python train.py --n_layer=13 --n_kv_head=8 --vocab_size=2048 --norm="rmsnorm" --norm_place="pre" --attn_scale=0.125 --init="uniform" --optimizer="soap_variant" --lr=0.0115 --lr_head=0.00359 --warmup_steps=200
Each number is 200 + 20 x the weight over the matrix's rms, rounded and kept within 0 to 999. Layers, rows and columns count from 0.

# layer 6 MLP down (transposed), 832x256, rms 0.169, rows 2-38, columns 0-63
176,220,170,186,215,155,157,177,213,162,178,194,184,185,198,210,216,192,156,222,255,144,187,179,193,194,200,186,168,227,227,188,182,197,191,234,208,163,206,197,195,207,215,219,200,234,173,199,192,201,210,195,201,195,187,230,208,231,181,172,175,195,173,224
229,192,213,186,206,206,186,230,190,214,223,204,208,190,174,180,217,191,177,222,206,209,203,197,227,195,191,204,184,188,244,193,169,215,200,195,192,191,225,199,198,183,211,229,201,207,221,189,200,208,212,190,178,202,214,237,186,179,182,187,170,223,207,174
232,188,196,205,208,175,202,228,188,208,163,195,205,209,235,195,132,168,210,169,197,240,202,185,194,233,206,201,181,183,239,229,221,216,200,165,226,165,194,269,227,215,207,231,211,194,212,176,172,203,181,158,204,191,222,255,168,200,202,177,170,191,186,229
199,190,195,190,203,208,170,182,226,214,212,219,202,177,171,174,218,206,216,198,200,210,191,188,231,186,209,228,239,183,211,183,232,185,189,180,178,179,162,182,181,204,207,207,193,236,190,213,185,188,222,208,204,201,226,177,203,224,211,196,204,208,178,201
214,168,225,194,197,168,189,192,217,197,196,176,207,200,153,235,215,210,188,210,200,231,201,197,192,219,202,216,218,215,197,203,196,212,213,212,197,231,208,182,192,186,188,206,179,202,224,212,218,190,205,170,187,209,227,206,185,170,175,180,208,239,175,212
195,209,175,226,197,205,224,180,165,177,187,173,197,246,176,186,190,215,226,211,199,252,194,206,206,176,186,228,204,192,199,197,176,195,179,179,188,215,210,209,179,212,201,188,200,193,184,190,206,188,202,163,208,189,230,206,220,187,193,168,219,184,222,223
232,222,189,185,213,207,203,227,200,227,210,208,207,212,188,203,175,205,200,165,209,201,214,215,194,179,195,175,236,204,191,178,204,200,162,199,174,206,197,185,184,189,187,200,224,158,229,229,208,202,210,203,184,233,190,236,190,188,200,231,198,200,186,190
159,175,206,166,249,177,212,200,199,174,167,218,203,162,150,209,195,197,208,185,197,189,240,204,206,246,196,189,175,233,200,184,207,223,184,193,193,164,252,191,171,192,178,186,252,197,214,209,203,198,173,168,198,208,196,207,210,203,177,189,184,212,198,184
245,219,216,171,163,224,207,218,184,207,237,175,187,220,191,194,184,194,186,202,209,201,176,199,187,166,165,203,217,191,184,206,205,207,199,214,189,237,207,189,177,166,209,194,208,204,187,205,194,199,206,206,223,210,187,200,200,207,194,209,177,231,191,214
181,166,213,166,164,196,170,215,188,254,231,207,204,201,221,216,210,177,185,230,184,205,187,208,202,181,220,231,185,201,187,232,204,184,180,242,211,181,215,174,236,213,232,192,186,196,205,255,246,167,211,207,184,219,251,198,197,209,194,181,189,205,206,212
205,192,189,192,197,221,220,156,188,218,224,215,206,200,226,193,204,197,191,238,205,166,183,242,212,250,238,194,214,188,192,229,239,231,226,212,170,225,207,178,208,168,194,210,192,175,216,184,217,168,188,221,209,210,180,216,200,218,236,203,207,164,230,179
219,223,159,186,203,220,196,186,152,176,196,187,177,182,247,186,184,189,187,217,225,214,192,223,227,201,241,213,217,197,214,225,201,219,180,217,229,191,167,202,192,184,201,144,166,192,219,191,209,234,233,184,199,162,167,234,202,203,175,167,214,202,229,233
232,213,218,239,197,214,180,207,205,228,220,211,170,178,204,206,197,207,193,232,211,197,208,215,176,204,164,273,208,203,215,199,199,199,174,199,172,161,180,190,208,179,224,181,163,222,197,202,205,205,187,177,236,207,224,211,210,174,202,191,232,227,191,225
177,178,211,187,210,200,211,192,175,194,230,185,226,191,196,191,195,196,182,220,169,206,188,246,203,181,192,194,207,177,224,225,189,222,201,192,181,246,145,196,246,192,198,204,227,173,198,189,211,203,153,192,190,212,228,180,204,203,194,172,210,211,185,201
215,199,232,199,181,198,199,194,200,193,190,179,197,238,207,206,203,221,250,221,217,191,222,220,221,223,164,174,205,189,226,165,181,204,195,192,185,261,170,176,188,194,171,151,229,259,209,208,186,204,190,181,204,190,212,170,193,191,177,182,163,225,187,204
219,222,216,213,164,216,252,227,184,181,220,208,201,177,209,217,212,190,192,205,223,210,212,181,206,204,196,188,238,223,211,185,222,230,197,179,201,194,203,218,212,210,219,201,218,216,199,216,213,213,236,177,195,210,219,174,230,214,228,232,179,204,197,186
226,217,171,196,206,211,171,186,217,199,202,225,183,165,160,200,219,187,210,261,195,177,200,183,193,185,214,200,199,233,209,202,195,220,210,233,184,210,211,224,196,213,196,193,178,220,190,211,195,191,232,241,230,171,192,212,182,205,188,204,253,177,213,195
202,199,197,198,205,162,214,202,233,198,197,168,191,218,202,178,184,209,203,212,200,198,193,195,176,209,195,216,185,163,189,214,211,176,209,216,193,191,203,191,199,209,144,201,177,163,192,186,204,173,253,181,231,169,213,221,202,215,225,209,206,196,224,211
216,206,189,217,204,177,184,177,207,229,185,233,222,213,174,193,176,139,172,205,193,214,180,227,226,216,211,205,193,210,193,217,225,209,215,183,211,197,209,208,183,204,215,178,171,185,153,218,226,203,194,169,185,226,188,239,214,212,168,208,177,205,187,215
152,198,210,222,198,175,193,203,217,184,180,216,224,185,226,206,195,227,218,190,214,224,199,235,201,183,205,204,195,234,176,198,159,245,187,172,172,213,234,206,188,230,241,223,218,226,229,220,214,206,205,210,189,178,209,186,210,223,189,212,189,217,217,227
199,182,185,181,188,235,198,195,213,219,207,170,191,193,203,208,245,204,190,191,213,183,187,194,185,201,204,197,196,186,173,181,206,174,156,207,237,201,166,217,194,192,181,194,236,217,174,196,226,187,186,196,177,215,218,213,199,202,195,186,224,168,220,186
193,208,187,218,181,225,184,204,216,162,205,213,244,211,184,196,179,172,206,196,210,171,231,182,191,194,222,193,218,203,204,200,186,200,199,229,178,145,165,175,198,210,237,215,194,186,208,180,218,175,222,219,195,200,211,211,185,168,181,210,204,216,215,201
221,186,197,223,182,228,194,188,237,228,225,208,196,204,196,181,197,241,217,176,203,212,238,218,228,205,187,213,195,201,194,197,213,180,163,225,232,222,205,200,211,185,220,212,187,198,184,191,222,177,204,165,240,186,224,233,198,199,183,211,205,203,195,181
191,191,228,182,179,216,217,190,190,205,217,195,187,195,154,226,197,193,174,206,194,195,208,217,187,237,226,227,187,209,205,184,215,225,192,127,160,212,219,181,189,177,210,195,201,221,227,205,217,199,254,229,225,234,220,212,193,219,225,186,181,189,185,225
214,208,189,180,198,178,212,217,200,153,232,191,194,217,204,205,202,232,250,186,227,179,182,218,205,205,219,194,209,211,237,191,166,213,201,165,212,225,183,190,240,163,256,176,191,179,185,181,183,218,202,232,174,204,193,203,198,199,164,226,185,188,200,158
230,201,218,196,194,210,212,232,237,199,214,179,165,172,211,194,235,169,173,218,194,211,219,209,223,200,189,176,168,201,215,195,202,208,188,204,169,215,217,215,178,232,207,211,195,220,223,172,225,223,212,185,156,199,187,228,183,207,229,213,213,227,215,227
191,166,181,185,185,169,198,166,205,152,209,162,210,197,185,183,201,192,197,211,211,196,234,241,195,214,177,211,246,235,217,188,172,190,220,201,217,199,201,177,149,149,213,181,250,212,204,235,221,222,225,190,223,198,201,187,171,197,217,174,191,188,194,194
196,176,230,227,218,197,212,206,196,174,228,210,209,188,237,208,214,178,180,192,160,167,202,201,210,199,210,195,202,202,204,189,220,215,217,206,160,185,203,205,229,187,208,212,160,225,176,223,205,184,220,210,199,251,189,185,179,166,161,181,206,193,203,243
174,235,176,193,199,183,207,202,246,216,187,220,147,174,188,204,176,211,201,181,219,244,234,173,183,207,223,202,221,237,184,209,183,204,213,205,189,169,193,190,216,182,168,218,240,235,197,192,206,205,189,210,218,227,195,222,172,193,206,212,239,216,189,193
227,197,212,220,207,188,182,196,185,163,203,185,192,181,203,227,208,200,198,204,200,192,229,231,168,185,203,176,196,216,155,198,195,203,202,163,213,193,211,207,220,203,177,164,220,195,211,204,176,214,201,204,209,202,241,209,189,193,183,222,181,226,175,142
194,186,170,200,215,210,207,199,180,193,199,161,180,200,237,206,228,191,204,170,221,188,212,213,189,234,223,187,187,220,221,186,184,180,241,214,205,179,176,170,215,202,225,210,162,182,182,225,175,179,215,223,167,171,194,191,231,204,236,201,207,194,210,185
183,211,184,211,199,162,257,191,197,237,231,178,209,215,175,242,226,201,229,214,216,234,186,218,196,177,206,188,188,197,167,215,191,209,229,190,198,245,193,198,164,218,206,197,233,193,218,200,190,175,163,193,217,198,201,159,232,230,187,187,184,194,243,223
207,189,192,206,244,163,202,220,215,200,186,205,193,194,171,197,191,213,190,227,242,214,242,198,223,216,214,209,201,188,207,183,205,208,228,209,160,158,190,182,191,206,178,217,240,196,231,249,206,205,166,199,200,198,183,206,183,192,219,194,169,208,195,204
180,199,191,225,150,220,226,234,181,187,193,205,225,266,153,191,216,234,219,208,226,189,237,191,220,212,192,182,171,205,185,202,175,207,209,195,190,211,183,199,237,204,214,199,213,221,190,218,212,231,196,199,236,206,178,213,188,181,201,192,216,216,208,202
207,215,209,209,184,171,202,198,179,183,197,235,175,183,167,208,206,169,187,193,176,204,195,200,152,180,176,215,196,158,174,220,215,204,187,192,184,206,205,227,183,211,165,189,207,195,167,214,149,207,184,201,199,220,230,193,213,192,188,225,186,217,193,238
208,222,177,207,218,198,222,171,205,181,214,175,219,218,207,225,176,221,197,206,229,209,188,194,211,196,189,212,192,250,179,192,221,189,199,205,198,224,192,211,203,185,194,203,176,204,198,190,182,218,176,199,176,203,170,207,158,200,194,198,217,211,214,180
218,221,200,166,197,213,200,179,167,229,205,216,218,249,190,203,185,211,193,199,191,168,215,207,214,191,198,216,202,203,194,204,187,220,203,199,202,209,222,200,242,189,218,208,180,164,171,197,195,215,202,177,165,198,154,221,217,203,212,201,235,225,207,199
# layer 6 MLP gate, 832x256, rms 0.18, rows 3-38, columns 0-63
183,186,218,231,183,195,239,200,174,208,210,252,221,200,205,189,249,183,229,229,240,194,204,200,165,194,201,173,184,185,208,187,234,202,204,199,199,188,178,209,207,225,173,197,173,199,217,213,179,201,201,179,196,175,167,201,205,174,215,220,226,211,199,217
218,179,222,216,185,225,182,162,198,189,206,170,191,235,236,233,192,172,168,160,216,220,164,237,205,202,202,200,207,179,182,209,200,206,223,213,205,202,234,142,206,208,199,206,227,183,203,196,184,207,231,224,209,227,178,214,215,222,200,166,185,237,207,184
153,225,199,179,199,210,210,200,214,197,211,189,200,201,228,210,195,186,194,199,195,203,200,199,162,201,213,208,191,211,193,194,184,210,181,181,219,202,220,215,209,206,178,194,231,204,208,207,154,183,191,212,195,169,152,206,198,154,220,201,174,197,166,191
207,203,172,200,223,169,206,241,216,205,176,150,199,199,166,226,228,202,171,225,195,203,193,168,211,224,154,189,242,179,189,197,197,215,197,187,169,210,194,181,209,230,221,195,210,226,235,191,220,202,186,202,181,202,197,200,150,194,199,181,210,242,224,201
201,200,268,195,203,204,198,210,199,188,230,196,179,218,214,177,215,198,187,228,210,192,196,200,233,191,179,201,182,204,179,184,208,191,165,195,208,186,194,218,233,216,206,189,202,206,210,180,167,175,212,187,151,186,192,196,212,190,186,205,239,208,216,210
171,184,220,188,200,210,198,219,225,184,189,159,198,192,161,212,198,225,204,190,178,240,210,205,192,183,196,190,228,204,202,180,162,201,206,181,209,170,166,212,205,202,198,183,211,210,166,209,204,189,208,219,156,204,205,189,216,193,212,223,192,186,217,207
181,253,205,191,198,194,173,189,217,189,185,255,199,239,210,231,179,176,202,193,170,178,206,196,185,245,200,196,233,216,196,192,192,203,188,210,222,185,185,228,215,210,181,216,243,192,160,237,177,182,199,197,157,207,226,193,198,230,192,174,167,212,243,204
218,211,177,185,236,202,208,213,215,205,236,181,183,190,197,210,192,139,194,189,205,194,222,237,181,201,246,185,166,220,215,242,198,193,196,176,198,173,205,210,239,176,194,212,193,211,199,246,210,209,213,189,216,204,207,162,216,198,238,234,249,231,198,196
204,192,263,199,163,207,205,199,188,157,212,213,198,224,218,213,208,160,198,193,228,184,202,200,199,193,216,221,188,147,186,203,192,180,199,218,165,200,163,185,222,192,198,199,187,203,230,215,202,187,214,185,219,180,235,204,214,186,206,195,166,197,210,237
184,134,202,215,210,168,183,240,218,204,167,190,188,204,193,189,225,196,189,140,208,208,196,177,223,200,198,204,216,181,190,226,166,169,220,205,164,207,177,178,210,190,245,202,203,197,202,216,221,177,210,202,218,199,207,208,186,191,188,208,210,223,204,172
220,220,184,198,202,194,221,195,243,210,197,225,183,199,212,195,211,213,206,222,181,186,201,180,151,164,189,206,199,210,181,195,173,198,240,207,173,189,197,226,209,188,192,209,181,212,201,217,221,207,153,166,189,183,169,152,217,211,196,203,196,185,201,195
206,220,211,235,165,206,205,226,192,175,198,251,234,217,192,192,206,180,190,222,203,205,167,213,179,173,209,172,220,205,198,204,225,169,202,214,181,199,189,246,194,197,246,190,184,205,203,220,220,175,177,238,213,220,200,185,198,221,216,199,163,209,178,219
191,211,186,197,194,177,200,228,204,187,191,202,186,189,209,206,196,194,188,217,180,189,225,190,233,168,249,206,198,207,212,201,188,202,203,195,255,200,247,214,209,197,222,197,209,213,197,202,187,188,234,159,156,192,182,175,226,193,208,225,261,176,206,195
201,212,182,204,168,177,198,217,253,184,248,220,177,178,228,204,207,190,210,177,177,238,195,155,180,189,188,172,185,193,219,217,234,226,177,211,226,209,195,216,157,181,187,208,204,243,190,193,226,221,204,204,203,198,204,161,210,193,217,200,186,142,203,183
220,201,203,215,225,227,202,180,178,190,226,177,206,210,222,202,227,209,218,199,162,206,178,230,211,184,186,188,247,215,217,174,202,179,188,219,232,200,191,178,218,202,231,225,197,194,222,214,214,185,200,211,174,203,205,158,178,178,237,231,196,208,200,214
188,204,171,212,199,187,194,203,205,188,212,195,200,185,196,214,177,225,201,228,177,214,195,170,231,204,203,208,196,189,197,202,234,213,198,192,204,183,233,231,229,211,196,163,199,221,232,224,167,174,213,198,236,214,189,197,171,199,192,164,196,194,196,224
188,202,180,212,244,211,193,190,173,217,229,208,226,160,167,218,209,189,225,182,208,174,207,233,221,171,185,202,208,184,221,199,233,214,215,216,181,239,180,231,222,189,181,192,183,218,196,216,184,245,215,194,192,223,198,188,198,177,214,220,212,209,179,213
213,206,228,230,225,188,207,192,229,180,167,222,208,179,171,148,196,191,206,215,183,203,177,180,177,201,180,213,204,228,204,226,179,190,199,239,183,211,253,174,222,198,181,192,212,199,219,206,201,227,187,206,195,144,217,224,188,211,206,199,150,185,177,214
193,200,195,199,196,215,178,155,220,204,179,179,194,215,185,172,217,196,233,180,222,207,217,189,213,165,211,187,214,207,179,238,195,221,200,217,193,207,220,224,232,193,209,177,201,240,183,216,181,195,233,196,204,186,217,212,188,214,203,213,229,198,183,200
198,214,235,186,162,225,191,218,181,195,224,190,193,200,216,208,186,208,180,190,202,223,203,228,184,179,246,181,215,190,192,223,251,187,191,197,225,180,190,198,175,194,201,197,195,195,179,204,192,215,213,223,201,189,163,211,226,214,219,213,178,211,184,226
194,192,226,218,210,217,178,247,215,221,229,213,196,212,192,248,179,211,160,170,182,204,176,213,218,184,172,206,204,206,184,155,198,187,203,233,197,184,203,206,191,200,205,225,207,206,202,182,223,193,197,169,160,205,204,220,206,211,171,209,246,233,170,152
181,201,199,183,171,188,202,200,178,168,198,167,215,237,178,187,224,186,194,207,176,235,204,207,164,201,186,217,208,241,218,202,226,184,237,206,220,137,233,208,195,201,170,211,245,193,186,206,180,210,152,198,195,233,187,180,192,224,210,200,200,187,186,232
205,181,211,200,190,218,163,198,226,214,213,186,205,216,184,213,208,198,168,223,213,174,202,198,174,230,205,202,187,181,181,187,217,217,217,192,166,194,188,158,230,200,240,171,177,180,154,216,196,178,199,196,200,215,214,168,204,200,185,224,173,199,198,161
217,197,177,239,224,163,218,181,197,185,177,174,156,229,176,215,210,179,220,204,227,185,205,176,185,210,173,208,198,246,219,220,196,183,233,220,193,195,175,222,239,199,226,229,167,222,190,195,217,207,207,191,153,212,185,181,213,192,251,202,179,204,222,216
230,180,224,193,209,220,181,205,211,178,183,204,185,202,189,195,227,193,187,186,208,211,171,212,223,185,219,188,187,196,199,196,215,213,188,173,184,213,197,200,206,201,193,198,223,202,195,187,189,199,201,206,165,191,189,212,187,203,226,216,198,190,191,195
246,163,226,195,204,210,167,203,190,210,179,218,200,158,180,207,209,207,228,212,217,206,203,169,208,178,210,236,194,233,202,224,197,204,219,168,208,204,208,198,200,206,176,187,197,221,209,190,193,211,183,209,219,157,213,191,205,205,200,221,162,223,168,226
223,228,181,172,231,183,189,151,192,213,236,214,197,209,234,228,173,151,195,195,182,170,185,201,208,201,196,216,233,187,234,177,257,207,209,225,184,201,213,204,209,199,188,217,208,227,231,202,232,183,204,171,181,196,202,198,210,199,253,205,224,189,201,217
191,228,214,152,217,170,195,172,189,165,166,187,200,218,227,170,224,194,205,179,232,225,191,202,209,185,210,195,221,153,203,197,165,177,199,180,200,221,186,203,201,201,226,201,201,211,190,194,186,190,188,213,170,210,217,218,185,155,232,156,188,205,189,164
194,209,169,198,193,223,203,206,223,215,191,198,239,190,186,207,221,197,188,204,207,196,167,182,183,219,224,205,236,184,135,206,223,168,210,175,225,158,198,208,191,194,200,230,196,195,197,205,186,223,227,200,188,198,183,167,222,200,236,206,176,163,147,236
206,212,205,210,194,222,196,244,184,172,211,202,187,201,185,212,202,209,192,218,216,193,205,187,153,205,214,213,219,214,173,238,214,223,174,169,198,166,192,187,216,193,222,257,173,192,182,199,212,185,235,181,195,226,190,199,181,200,202,186,220,220,204,192
182,206,194,203,174,224,207,178,207,206,223,180,238,224,174,166,213,168,153,196,131,209,202,226,167,195,203,220,199,204,202,206,220,188,187,195,178,185,188,194,207,215,215,216,213,218,196,211,184,198,179,217,226,175,196,196,217,234,204,221,241,207,190,227
184,210,219,208,211,220,206,219,201,200,195,220,194,173,197,177,221,189,198,211,191,177,198,201,225,194,181,198,255,195,201,196,188,205,227,216,181,210,201,215,191,181,206,224,208,175,189,188,164,170,196,190,182,192,203,199,187,242,184,179,197,178,182,219
238,212,213,179,170,153,208,203,195,222,185,213,173,192,199,221,201,243,227,196,216,205,213,208,184,217,192,209,167,179,244,179,196,203,195,219,169,183,185,219,190,208,204,219,163,208,196,224,182,204,188,218,201,203,161,207,242,216,200,201,226,187,183,216
161,206,200,182,181,222,176,204,224,174,195,161,207,199,204,207,210,169,186,198,268,245,188,243,183,219,240,187,199,208,162,173,201,197,214,186,235,172,163,213,196,217,246,178,190,199,212,216,195,203,238,192,195,230,159,216,206,167,190,170,193,217,210,174
166,207,189,234,199,238,185,215,207,179,167,181,186,203,200,179,186,159,252,196,173,207,206,194,166,199,230,236,196,218,220,183,216,216,230,197,216,189,203,239,176,203,209,171,230,201,180,226,200,210,186,218,177,192,215,203,214,194,188,194,216,187,237,215
214,212,191,225,201,179,206,211,204,159,218,232,206,189,199,226,216,223,180,204,208,197,215,212,232,194,206,208,216,214,198,183,241,215,174,230,218,194,195,160,184,202,178,207,166,211,210,223,164,199,237,206,247,153,226,214,197,205,179,231,164,209,205,186
# layer 6 MLP up, 832x256, rms 0.184, rows 3-38, columns 0-63
223,199,230,215,237,215,232,235,189,221,192,215,198,192,181,163,213,186,206,209,234,187,196,235,199,175,179,194,208,255,225,173,176,169,220,196,189,195,168,195,230,218,211,202,206,236,209,210,212,211,177,194,189,177,221,229,200,183,188,201,245,222,224,207
198,198,182,195,191,208,196,209,240,189,181,189,171,188,236,183,206,211,194,197,189,168,208,226,224,147,223,234,222,154,193,200,195,223,200,179,198,196,209,201,200,178,184,211,229,202,226,196,217,215,174,215,200,210,216,202,227,194,195,200,193,183,194,216
237,191,148,182,198,170,209,165,174,210,221,193,199,204,195,203,209,194,201,158,155,192,207,204,173,199,177,178,207,168,202,187,176,214,230,183,212,208,163,216,213,213,190,215,221,155,187,175,228,175,202,193,189,254,210,179,159,184,189,185,215,197,192,192
229,187,145,210,254,226,242,188,199,214,194,192,212,199,215,173,197,207,223,205,196,185,203,198,199,201,216,197,221,186,210,201,194,197,183,198,211,179,222,186,199,200,198,199,196,201,220,218,223,181,221,200,198,191,197,203,206,234,201,250,220,182,217,222
201,215,220,205,193,231,159,195,206,210,183,202,232,203,193,200,167,193,191,185,198,165,201,211,193,215,183,223,224,195,182,214,207,165,225,203,203,166,153,176,212,199,200,205,182,193,226,197,192,199,191,175,215,211,234,204,201,206,197,197,196,179,170,194
204,191,164,205,219,232,196,209,181,209,196,183,232,199,195,215,194,180,198,192,223,233,176,225,201,171,181,201,204,219,215,199,165,221,205,135,156,234,187,140,175,202,202,182,189,194,167,172,178,181,225,194,189,217,219,213,212,255,218,217,192,201,207,201
163,176,149,163,189,218,184,169,212,191,184,173,187,193,199,223,214,192,199,209,242,201,216,210,177,182,187,220,237,211,202,182,186,218,211,216,245,163,183,234,218,187,200,175,193,210,189,192,199,182,170,194,224,196,243,168,192,213,182,171,151,215,203,179
180,205,189,180,193,185,216,177,222,167,154,207,172,214,216,185,200,217,176,176,224,183,213,206,168,189,210,190,198,225,208,216,204,187,200,195,199,215,188,214,205,200,195,181,203,235,200,174,182,218,204,160,174,233,188,194,188,183,185,247,210,207,231,217
135,181,195,203,210,229,213,210,176,228,198,210,176,192,221,185,212,188,199,213,239,204,220,217,149,178,193,225,208,209,197,208,209,198,174,203,137,184,206,173,209,174,179,177,232,207,191,224,218,197,182,172,188,202,217,181,191,229,211,204,202,161,196,217
179,174,229,172,201,220,215,213,216,232,201,194,202,223,189,206,200,188,215,184,192,190,203,180,170,204,199,189,235,209,219,224,198,204,230,162,207,204,182,193,223,181,209,201,212,214,200,202,209,200,228,210,200,210,225,176,195,170,199,227,218,186,197,207
191,182,222,227,207,220,207,176,191,202,210,182,203,210,200,210,186,213,208,181,221,221,226,187,223,195,210,186,209,211,194,199,220,201,223,162,241,210,197,204,199,207,195,196,184,185,205,190,195,228,239,151,212,174,204,235,212,171,193,224,222,229,213,229
221,185,201,199,202,202,230,200,195,208,166,217,185,184,184,155,190,174,209,213,230,234,216,190,203,204,178,206,190,179,216,165,186,219,173,213,225,225,167,219,236,229,193,191,211,184,182,197,252,202,260,218,192,206,186,184,180,209,217,191,209,202,200,211
206,178,189,185,185,197,184,228,229,198,189,163,166,220,196,189,196,203,218,182,197,194,219,178,204,221,245,225,211,186,166,230,190,195,192,212,232,217,232,171,195,172,235,235,219,229,202,239,172,186,221,188,196,205,182,182,216,204,189,194,260,176,159,178
184,196,227,216,193,221,164,196,228,213,163,181,199,190,191,205,193,181,183,216,166,217,234,213,217,203,161,215,183,192,193,190,177,174,219,190,192,206,209,205,179,209,188,242,198,196,164,188,231,242,205,215,209,187,215,186,198,215,196,182,213,181,209,187
221,185,222,205,185,237,199,191,157,193,230,243,182,167,188,200,199,150,243,229,201,166,222,214,184,207,190,181,206,166,185,189,195,203,174,204,193,215,185,205,230,195,186,198,209,215,201,199,205,217,198,202,210,223,227,167,233,197,190,183,195,200,205,155
222,174,158,239,230,181,205,149,218,202,169,189,198,219,187,158,179,205,231,229,194,215,192,154,217,174,204,215,226,210,169,189,201,198,203,205,227,200,228,187,182,207,170,188,201,208,196,234,244,214,219,172,242,200,221,184,227,199,177,201,216,228,197,205
203,206,175,197,212,180,209,187,211,229,216,188,189,202,179,222,206,173,159,172,173,156,210,215,210,216,203,204,219,187,196,185,190,196,175,172,210,231,209,176,230,210,237,208,207,219,188,213,186,181,225,233,193,193,221,204,199,190,202,216,152,219,211,202
197,169,175,192,183,199,215,173,199,208,189,219,183,205,221,228,207,197,193,172,173,200,194,182,181,217,190,210,207,230,208,217,185,212,222,199,193,225,207,218,164,202,184,166,188,232,185,176,217,208,207,170,211,239,177,237,177,171,208,221,212,164,231,202
182,191,193,200,194,213,217,209,198,210,172,190,208,211,234,210,176,230,241,188,216,221,182,237,191,231,185,213,175,234,166,166,205,238,186,197,170,227,186,183,242,188,173,191,182,187,203,228,222,207,205,199,169,234,219,195,200,183,244,240,214,202,206,234
189,204,230,183,177,171,190,223,195,209,196,205,194,182,188,191,218,211,170,199,189,195,196,224,160,186,224,203,189,171,195,205,197,237,219,178,259,160,197,222,177,202,202,172,188,182,181,219,184,219,196,194,162,207,220,191,192,186,214,206,214,168,193,221
251,202,239,236,208,197,200,167,224,169,177,231,195,222,194,190,208,205,202,191,207,176,198,146,213,207,211,206,189,179,193,239,193,199,196,214,197,191,206,231,204,197,213,226,181,174,218,194,196,190,214,167,188,166,207,186,159,199,196,167,168,218,231,221
205,202,207,216,180,173,212,224,221,209,197,197,208,191,191,189,214,160,219,193,219,187,200,147,179,184,201,193,193,209,192,187,212,168,207,213,241,201,222,193,210,217,221,194,198,190,177,207,213,180,206,196,201,185,175,215,222,195,226,204,217,177,228,242
190,209,208,175,187,210,154,201,205,198,181,217,225,221,209,199,198,189,210,196,218,192,222,209,222,179,188,176,237,209,183,191,197,234,168,191,172,217,193,200,200,186,205,191,192,216,176,166,213,182,205,197,168,179,183,202,186,214,171,182,198,192,190,195
194,218,201,171,177,213,227,187,236,199,188,201,168,205,174,215,199,220,207,221,218,169,185,188,208,186,208,196,240,221,197,176,189,223,211,178,234,176,208,239,214,198,214,202,215,195,207,199,216,215,194,210,174,248,200,163,202,192,180,193,190,234,179,181
212,196,181,203,185,239,182,192,206,235,230,180,178,184,223,237,212,223,192,202,209,228,188,230,194,232,207,178,162,198,237,233,208,211,196,228,223,202,193,200,210,202,193,213,222,209,202,187,194,165,161,200,192,203,174,176,207,213,232,215,186,189,219,199
227,198,195,225,168,202,172,204,192,175,203,215,229,207,195,215,219,220,210,213,215,200,213,212,195,170,225,193,179,143,196,226,216,180,201,199,192,209,148,202,200,170,197,169,238,196,194,190,256,217,201,194,219,180,220,207,198,217,211,180,190,210,203,186
198,198,173,205,220,177,233,192,213,192,159,131,194,195,184,198,215,206,217,226,178,188,221,160,197,193,202,179,180,174,156,188,225,220,201,203,181,207,193,182,237,188,182,198,206,231,199,211,195,180,183,239,179,182,224,201,215,240,186,191,169,208,214,192
212,223,194,238,202,195,214,207,248,199,189,215,164,193,194,206,192,198,176,175,230,215,213,154,201,233,215,233,197,198,195,211,199,239,209,233,242,182,262,193,201,177,193,216,221,229,197,222,214,224,192,182,216,171,203,205,224,176,196,200,225,191,191,188
170,201,193,200,228,208,227,192,206,185,193,194,176,187,193,230,195,179,234,221,174,209,218,186,176,167,211,205,217,181,212,155,252,221,175,214,222,197,170,214,191,187,210,215,194,199,216,203,184,224,154,216,237,197,171,208,208,184,214,179,222,211,205,212
198,178,217,235,207,160,202,190,180,231,190,229,181,180,220,188,209,203,174,246,199,165,216,201,223,180,196,195,210,211,194,235,217,171,226,214,187,190,169,186,191,209,160,163,212,176,192,206,128,241,193,224,218,165,224,218,190,194,172,197,155,176,181,217
212,208,194,185,260,167,219,211,206,185,217,200,231,194,180,221,200,203,230,202,212,198,183,166,219,203,208,180,186,183,197,222,197,217,210,209,212,198,192,198,202,220,196,188,198,216,208,207,195,179,184,193,203,206,180,175,190,181,170,195,184,195,193,212
208,180,195,203,220,202,175,231,254,221,186,183,215,202,189,203,219,234,179,244,213,209,179,228,189,191,180,214,182,148,237,187,227,236,183,219,204,195,180,212,201,203,170,231,228,170,202,203,205,178,175,160,181,204,183,162,177,209,198,196,195,215,184,210
196,227,242,229,187,219,191,240,158,167,183,197,170,212,212,233,187,208,193,215,198,185,190,195,228,157,176,235,231,198,217,181,197,221,201,170,187,222,205,205,212,208,225,186,163,226,191,186,220,194,207,187,198,203,198,223,186,185,197,214,173,192,154,187
169,224,185,175,204,174,181,201,176,177,188,188,183,203,188,204,185,217,188,177,166,155,186,239,185,203,199,193,197,193,223,194,164,202,176,165,179,180,198,176,210,182,194,200,178,210,204,220,229,214,198,203,207,218,191,215,213,235,199,215,164,211,181,235
195,211,188,213,194,215,220,183,205,177,177,183,206,187,194,180,188,188,177,212,182,214,190,229,212,192,228,223,203,232,199,186,197,176,217,225,198,191,185,184,209,219,207,213,248,218,190,212,203,187,165,194,175,207,202,217,173,186,211,193,211,191,185,167
235,205,177,143,161,209,227,191,213,184,228,203,209,198,179,214,179,252,183,197,210,182,179,206,185,209,192,207,160,220,211,219,219,205,193,194,199,206,223,177,195,180,196,192,205,204,167,219,155,219,192,200,180,200,186,202,175,203,213,225,197,195,225,227